config = dict(
    n_layer=21,
    bias='all',
    init_std_o=0.0681,
    init_std_up=0.0785,
    init_std_down=0.0785,
    lr=0.0082,
    weight_decay=0.0,
    warmup_steps=200,
    batch_tokens=65536,
)
Each number is 128 + 32 x the weight over its row's rms, rounded and kept within 0 to 255. Layers, rows and columns count from 0. Numbers have three digits each. The size before them is the row's rms in percent of the matrix's.

# layer 12 MLP up, 512x128, rms 0.0787, rows 272-322, columns 0-127
089:162164167108192096139091165113178111101138091122115136148127070093139111124155155172118097121094118100117183177138129154101139124138061114132101128153145183110128176119128142159069165168126134136142139113149087137151121132113103077166135131150105107193081070104173142097089109125105097074108129056113125036132120052057192098132146176096109116149147115087129178113106136160072136135121
119:137144110126107094141122162064035099129121128078077110163119100116157110182107098109134079126093095084103059092106099132109044091152037154103123135070115119088122149140136127151101105044106128134120111087111129140111135108103093167159144105140090098157123106075121146116114106141078110133174082097143089128096066162090131112107097135097148123084131152090100094122119146103045138100114
107:109118143135113117128087134075151089116082116116122083120141118167150140158188106105147110145149126129146065134122127141162091062127032052097163125146123184134094192145088175149138097096107118115172175086078135119103106101141123145143139175149106147132129126143113098098152163076128089044141150114126131070184152179140186157143100068138082128151077156133122117097157199088141130118140
111:107173129143089129088084132135035161108118132063164129155131113139150136153097142177157145142067110118100167109142153160073161110102129126071113163080116139148087084122126130069066162120131155111135172121161114128128189165069110121091144094135152141140132054166101093124107174137088147159133155139185092144155131177104111157195084146141093108018147133135146102132131161130106156117109
105:091230181113118154163149174095096153157126155058178143124131146137124173136087122158132153131148147128138120096145136112075115130135179117130133181133097153113136134109106154108181136093100155157169106115202147131157155169158069138182080134140175099177136096143126093184193117151077165147112111139115159139131067135110159126173207176147157132180160111089139113144155117113149134103189
095:132124126134158086140145072143135118110147087127073137128184090140080105143126139163136156145206154142181072132093143139138089126171063150164150152082152115142132115120111100174093107153106122169139134137137170075167134161122158130127157154147168143142193207151056162087134127177091166171098110205133165130147151121126123085039137118083131103133147122126125159118093081122207126100130
099:128089127118133107047118161171127047141092115208129149160138126127154123124140115072113157163187136133120136127100125114121142146105049116127089130144158168125121115080122147126154102108142084195109200150156155146098115106093096178170071154113075141137034104152111163166138157123107126125169131129179075107076121142124146141152147125051137160184079158137075128110138138118114160087138
097:173099077103202135104178174122138141066125157091063104157192134123125181149124157179128170129140112147131127091106152128141119125116210127096127121113137086123154141154109173103167124118124146149124134120113189195139126073201132131112119128153111186153083099133118111131140131079151117135152111129111087110074093159107154175149145096085062143131126137153201204095089092138182141106164
098:134121094073144116151152161104148112159175114161087135103057147137158123123149091125092140123184096131144084144161157146118145138130089074140092128183132151167131167139097056126160088173135097139139137124150179177151146137156178110136148149196074153171117181151134084079209131116168171129154138154110101185103100198125082100096110086091165094093113095150135149058144145111134084117122
095:142148065147110096104147113121120099129167185105136181140114182141120116117109140109082173140164152147132102119160171126162096130145122139153079146114109134103107112135151159165167131121144162146172154142146107090084106137205150111166132107143127117130116092130158125129160068132098059094153194181201068093124202088110149117159101082063144112127086099142131107156092173120162059109211
104:140132095190139135218131118102146126144121067052161107118148155173105166083106108144046122095116123126149160187158184204131153074067124111107129122180103140134128179156145167127181122089082106127131140081189160118173134164102115076173072120155129115147102131113089152188145109139084140090168137120095150116111137116128119170113114130118113153150102127116143054166110125169107161131117
097:153131148106117171132107105060107128150135112111113135150146111145093124149147147086163089108151144075149032161116105154166125120118142107065159144135148162120101189119112137087070099188128099135153134125062139150156146084092168149170163139200072193109142133109143138135106183088132123068177092169092099112179095100140176125129118116183109156170162134141184143173128192157118150152110
116:073174103183136100144111094162073151093137138099141132156140129120090141136130139103149179134104134116127215132102094124209148120114127092158114123123153110142146089079105087141055098163137133111099164133151147081086099171157165077141148126180095114057099112122167090092114149154137157169091187078154121121180149188103065099111167153152160093122149156128122107146138196109155092089156
101:117158147143154161084141123205129127154141162103157072098121115145100116124137103104103116072178183117096181097198135112135093135165166112124090151079107160150145145126114124117128076110122129119140098102107024137142099090100117123129095158121122074159152121206178124078132171171124144120173098099172152153076136063151143153148152169154087156171121147081155114147145196112177176115124
108:067191151144207150143164127089154102116100137144124141104153148111086125157119123105148168141129131181123124112162134175172132124161078145174088143122076121217100167078121076143100139163073155115107115235144131105140164144123158133092139137146146135148119177151102171162120101154136115163102134132204112144135108155082154134122055149146130073099086147134169175125111135081063141131144
094:097110164160126149067134119146190149141159138126097142068168134176129151145110127166100071129101145103129130162182157168126127136094161096105123173145162179121112111147121105165162067126168101129078139113153153102155095081128087145149106177117117157171082147124149154116132082199096182109158138165133136148200051132169180149093174087118161132109156139136112080153196174124119107111194
100:133116090123141064136093131120156047105119158139094084130097111176141090115122137139163165119099160128123183091129153086126121089108116155160153188209181128132125148113127112148201113109187110191122139117167060063166141121133119109186176166157120198087152134207101157159129142139084091131140116135119138131152137121102138128155133094139057168117090156128143146112124137149119109056171
094:073125192049140114112153162119138083170125077137178129110131144125086041107099149122189107107104148118117108142140156129181169105152062101100154132153148150076134100064116127128109151184071112129142159133107111143105098125152145107120057108087078103106141132168092064138138147160133166094148143126187171140128153069144058135140117152140107155120112109098143099139179163136150125188077
089:171083080127139103130099090109058089097130091121145161172094095100173036175120150161133120086108123153199127113147123114187163119146099166106201161100063166121165128132125118186097093176134143116150120087117122134116090096083144120123169145113116170148141139107159107163109130123169106094099136184111049061132139134135124086152151121077105126096123149102170176101112149104105107109072
097:145123096086159130174122137095111167105152156128089174176118094124142184097106100142132205199152119146140166103153086156195127143137114159131143136208154193106155131137135056138131156116088105136094130137153154120114151116133145200109070113128071142154136166137153083157110166164154105119122136101172100093118150177114158168112121124124120131135029161104159140103096215112098138098097
095:082101128097087089076112174142149111155088134110136168125162144123050126178116134141175095145123147092118049096161130100141146113107052092109144141142137167101153133092131121116139158106076140167097143106117153143126138123154101101114118173172104159145169166035169083152083056096146051135061126195120116140112092154117127178090165147157135120096092082135145137085116139159162110129134
099:175180106118112077108107157064139103183106124113134164149189154124126120165047148125139101101174112084149203112138163091113106127122136116166182183145157122175104131134084076129105139188152174085125127179145142125134104130079116141196157166101088153160089148097115111103126118182136133122106105172210127121153114110174169172108105139087109141123100117186195093131149127125136121169150
098:144162101153126161082087093163142165149146119174137099144067054103103125157127107133151094107115102124116098096090087132081083071097129170093093179103117143081180119087134152139170112184130117141138071154137113124155128132198159125174167122147147120069175128090126112089092146149137119137168130184099140191077109144135167180163127167105154122147179079175194148129072096120109102153120
114:167189084200131131185100115184124099157097114156144135126155152179172158138093152122109128112105097106165169175206127130116129068145140132146120147163117138119101187132104111097147147126141117107128142123104186154174146131198105114100138110119159117124136132130125146140139116098069122124175127144081109115135156074118111102163126153131154138146121209161091065200171132087158126023070
096:120111071096118125207136098170156174157178095120086095164117135104141128117111109126136102133119148138129155135136114093084107151134150063135083125125197133150146115112100040151101132114074139133113181106140090114097130115105140075160103117112091098124165098180114116093078158174108152133104130186128150157135186166163144094118101103112106088112132122145145162092132121031181114191040
098:085167162161129137091124109100066122185153091126173141190107156122100109111155105096078163140123108136121134071071178133184169179146085166145136131170125121116115150085157204119142132125099191190101161108129152163114059075166116146095137171159091149156085135145143163137090130191148140097127154139108115095127124144106123062160065181162139124110109163167093127179156152131151099141125
092:107122130110162116116069132174117116140143136122139096085127127118165140125154095084174165147120101162152125142128085100145181067090067076147139109129101143172154092153189153116093125059111114152177092149100155122143127139108134102055093122127105185163145156136105152153162124099115102129114075071155154112132149203090130120169179095108085128233125127133097075124142189102070151099152
108:160130097153176066103147119189178123103091149110053138114116125128080173136105074106156136126148161108147119132129123102121124107125133077134148123136172108124121150135045149164127111132130138156078188144220148135141197182164175077115131124127072168176122129100116163078126129095130159171141097102159080129114118152082129097099122098135163129074169084131044148072105170113152144127115
096:120139122048204103113141143154118081088129138166128124154096123107176052106138171125146167122054140108154136189119160147201161070089059130123121110124174109124109093127102102136131117083135164092158101069103156124093113156121111105120133136046105150089131162074156126087116112148139134145121101142138143140121104126089135118123142160165158113135037140094089134131133157098128068079059
097:086135128104121171148150176210121089107130127136094084128174148149135133197139178115109159160078124176182131144119064092144163085142171181094114160191149136157158101134147177083086092144132144098060169176135129128138156136129112084136106142138119139142123160183098119054096110092134152138199081137147133158087156167137122203166098112129157178131095133185152146135096123141127143144117
098:205154116126084134136135097170094123115168147158164102111120151139052139112089098175120151167157100090119131108149117104094112139146141134130128149117123098055125151132191188114099141200114060180147137121122091161114127130141140110134092140147108152140182102101150186164198168184115125133122107161170132177101136092174151179098103132108118127145146097158146124121169130158192228148079
097:103208125115164091166180109171132138121114105120113159161125165086175116102147141141148108100133125122145145109163126132170149184162167174098166169141118169203148155163133160172147139175094101043129111137135107080087092132147127149140150128093082076144165208121115177083117110127111167131120131146100123155112151150095164124173123107156123070139183142070098220109142125121132066117099
099:080096175165099127131101155097181139108175168154112103133117135122121045094162108131171067168136131067169159161174073118164099187120137168108088165090100162141123106140093164158189150144116098115136116165125124125090130114168133129080068151131129107135166156089126102113121106152162054162125125112109115125111130134156094126179165094195130104104136125134107165154177171072152038143144
110:138148189087162113097139099128176129138116062123163101061158120172106144131169132106090111066154147129134106119111119146105138118128104155127122114178150133128123092080113105176143103131118152104140119120157082184137091164156079113092090104135131174135115172172157148084127102179151163067140109148081103085123142151128140208048187139158151145097083074114163171121152096080186169191136
103:090110170096119139133154126076157115188074143078185115155157108144131157137128142137070132138095133095155129203130132160129136122157138126144131144167155151099151116107076184191131088100133167120125156161156054143203136070153104113098123087110171134115155118133130145113092194180090151161123077128172159056075127142100162144097172101120100111132100177184139093140061116129087123118099
088:102181158067128116168161174160118116122124166151075104138152151190135128177144191141148057134114114102094188095097119144174085131084167168160103157145106150161112117128127161128102150088101160183142082145143138135137193131140167131137115129157128082119141098114080125146186058104177100172125148187132154136149079139109134139168161137122102127156160086131210109117132137147137154064198
106:093167133074122130134103155195112160121113115152101147113159129097131080129105147127185075068098056108068137144155159101115129143202160136096122126133149119137102141166101062153153138146131115158132179138099195120144116087111178119081149141114110184157148119122065149118117091190079117101168087141131169117062158074117123149086164198122141097127057145143107118161113115119155094085152
092:099066095136144096121072160151155164151089133071098106142118111140067118165108110143072152172107154145139066116138156136122096098185096115123101136141091170147091064151105148102048115090104129135108104091116157096099149114142135109157212197183099078142138075140091154139146042104098164101142157148133097125123172125083148156106170116068093133134128120150172119121153127120142085168108
105:172130100173117140177131113133121112148100094077125126107123099129127107120179157123077137124160114103121193065115040100078148172173125112101105150117086165143181137117105177118199108061078156165125132157156131078121124086101166103136140141133146090144095057166127151126142131136135125122101106136096158141056132124130175193166109104132130140134191114092147168115134239131156122109128
113:144031158101148068102128119114074137106112107112075096124146150083094178101100101150198143142095159153096150144134101146121135105169134057111069121128087127139139186141112120095122162110100062124138088110180140135160132115168164131072140121076108133072110135105099152128080146150139149192128162144181129071150109160110162131086154139146156058121105110146082108114135111098112128077054
105:100099109133221121086179115113171173118135085095146128114135112164101184082085096126155166149115128152116144145151096164195116120203092105181128200072188120166159104112142161168140107110111096142124096139143104110144142178147155177147133066087088077100166139139092159093117095113108130128129113139082124091118181138117153147153123095148108161095137141113170176156102155133119169214119
078:149141172133178167180112138156099152193193103137141141180161081072111175151126165159126139156127135152176107155149165159157116179139139128164103116115120148143135129140149124159161141168095163111166127160147189177145096124105155149139174131201090123097188125172174152111136088166124112161184099143161128114109152180150152104212160168160124174153151118123184198123135135135119189090130
101:078095172166149140115069095159150065135178111098128139110146134166099127140145091211149089094142095061116160193114121187081119119106093144186082140113132102124151155137109144135134135162110118128145174124101108082186107181162142156078143102153110206168176101116126128151131108091133094141115055176149166104120129077163172146093110141169164142089161083119151097140091095153111100150120
102:143170128126130105127128159155097136088087173143135121135154159110100122165179153157081125095109134130132100093083127124122163131162172119142137150118068108110106143179140155143118067100136139136159196131172166165145119138084175121180032149156117126152115108154196162228194083155162140127151079057094131091142163084087133092116169166100127117141130142128083123110186086154094140135127
100:206114121137151104121115090119153174120090110118071148108126125104117137145126110112140155145187120167190160091075152083135131080112125119138146216125144133121206161110098127117118108158144113196155186089128116099165147151157133066091158193123122138137076178155163150095141136091187179184107146091156095131166168186138081101147149170141077140159114159080147125139158096150094123116143
094:089121142129143115096145131104146075151124095186144064152191128115108166123130135089206072121150188162081200128149167104135044162113116129130108134100099115098135141093136122131118150133152131191122142142184143011119149113127153127157146123175163130121126135125116175055156141167100141178117108147162119112108088126139140125146150186047145148062123142133112142114132111092173096141124
092:167122116151130145084123119132115070128121092133177085141143127155073218151159164089098183137139127148073129175121136142134125151125119102176177132163129160105094076079107104150081112102105164118113169119114145170160136163111159116102119198186134084110096121153099133138113118089098110210175095100164156117126148117188149090134095146125129061148176143203147133153069198131149102129127
105:117120140145201124173081176081156097154081120083138137118162116110145078078133091203155130111156182051151132169173132149122118118088109064119152184083127140121101132161129155134107099079086117138144094084123134174111136093107189114121166179159111104158085129140102189090118118077120069062151099132129075117107140114151129199095153134113132120144111126136146196077133161107138122141123
105:139095103109180187104140085087177115113219098103122092137148145118140156147137127117201163139159106074101133121170081099082123147139155106179104159165203131096154143068090141096144127157135169106084134120133087084156130143130155143111173134183159148138173092076122118128151179093127189162144120098109197154079135164133104127166134129147075116146186109153179131132139135074121152161158
089:091180122132179116099102133159138119066153124103190192145140162145126069120165151097076135167166139141165091133155090092115175142101168114105090111121091190123130135094158119179105151112170101129134104085112136122119215124125131080188167116123137120119106166188153133177065144096090136055126151097101135136125144140134150155154128194102164190100105148159157148107124149090180088090101
103:090185122110103130060093095159202127137125102123193180110124105146120147060114039161164101134121093137211126096187131103175136121138090139163135123146130172124078100070110136149125080099108129116152143115109160176129135144132120095088151073168100104161171133114106127117152140111116122160097182146191140166147155163109138147150176099173155121135113150135152088164131064107118132206139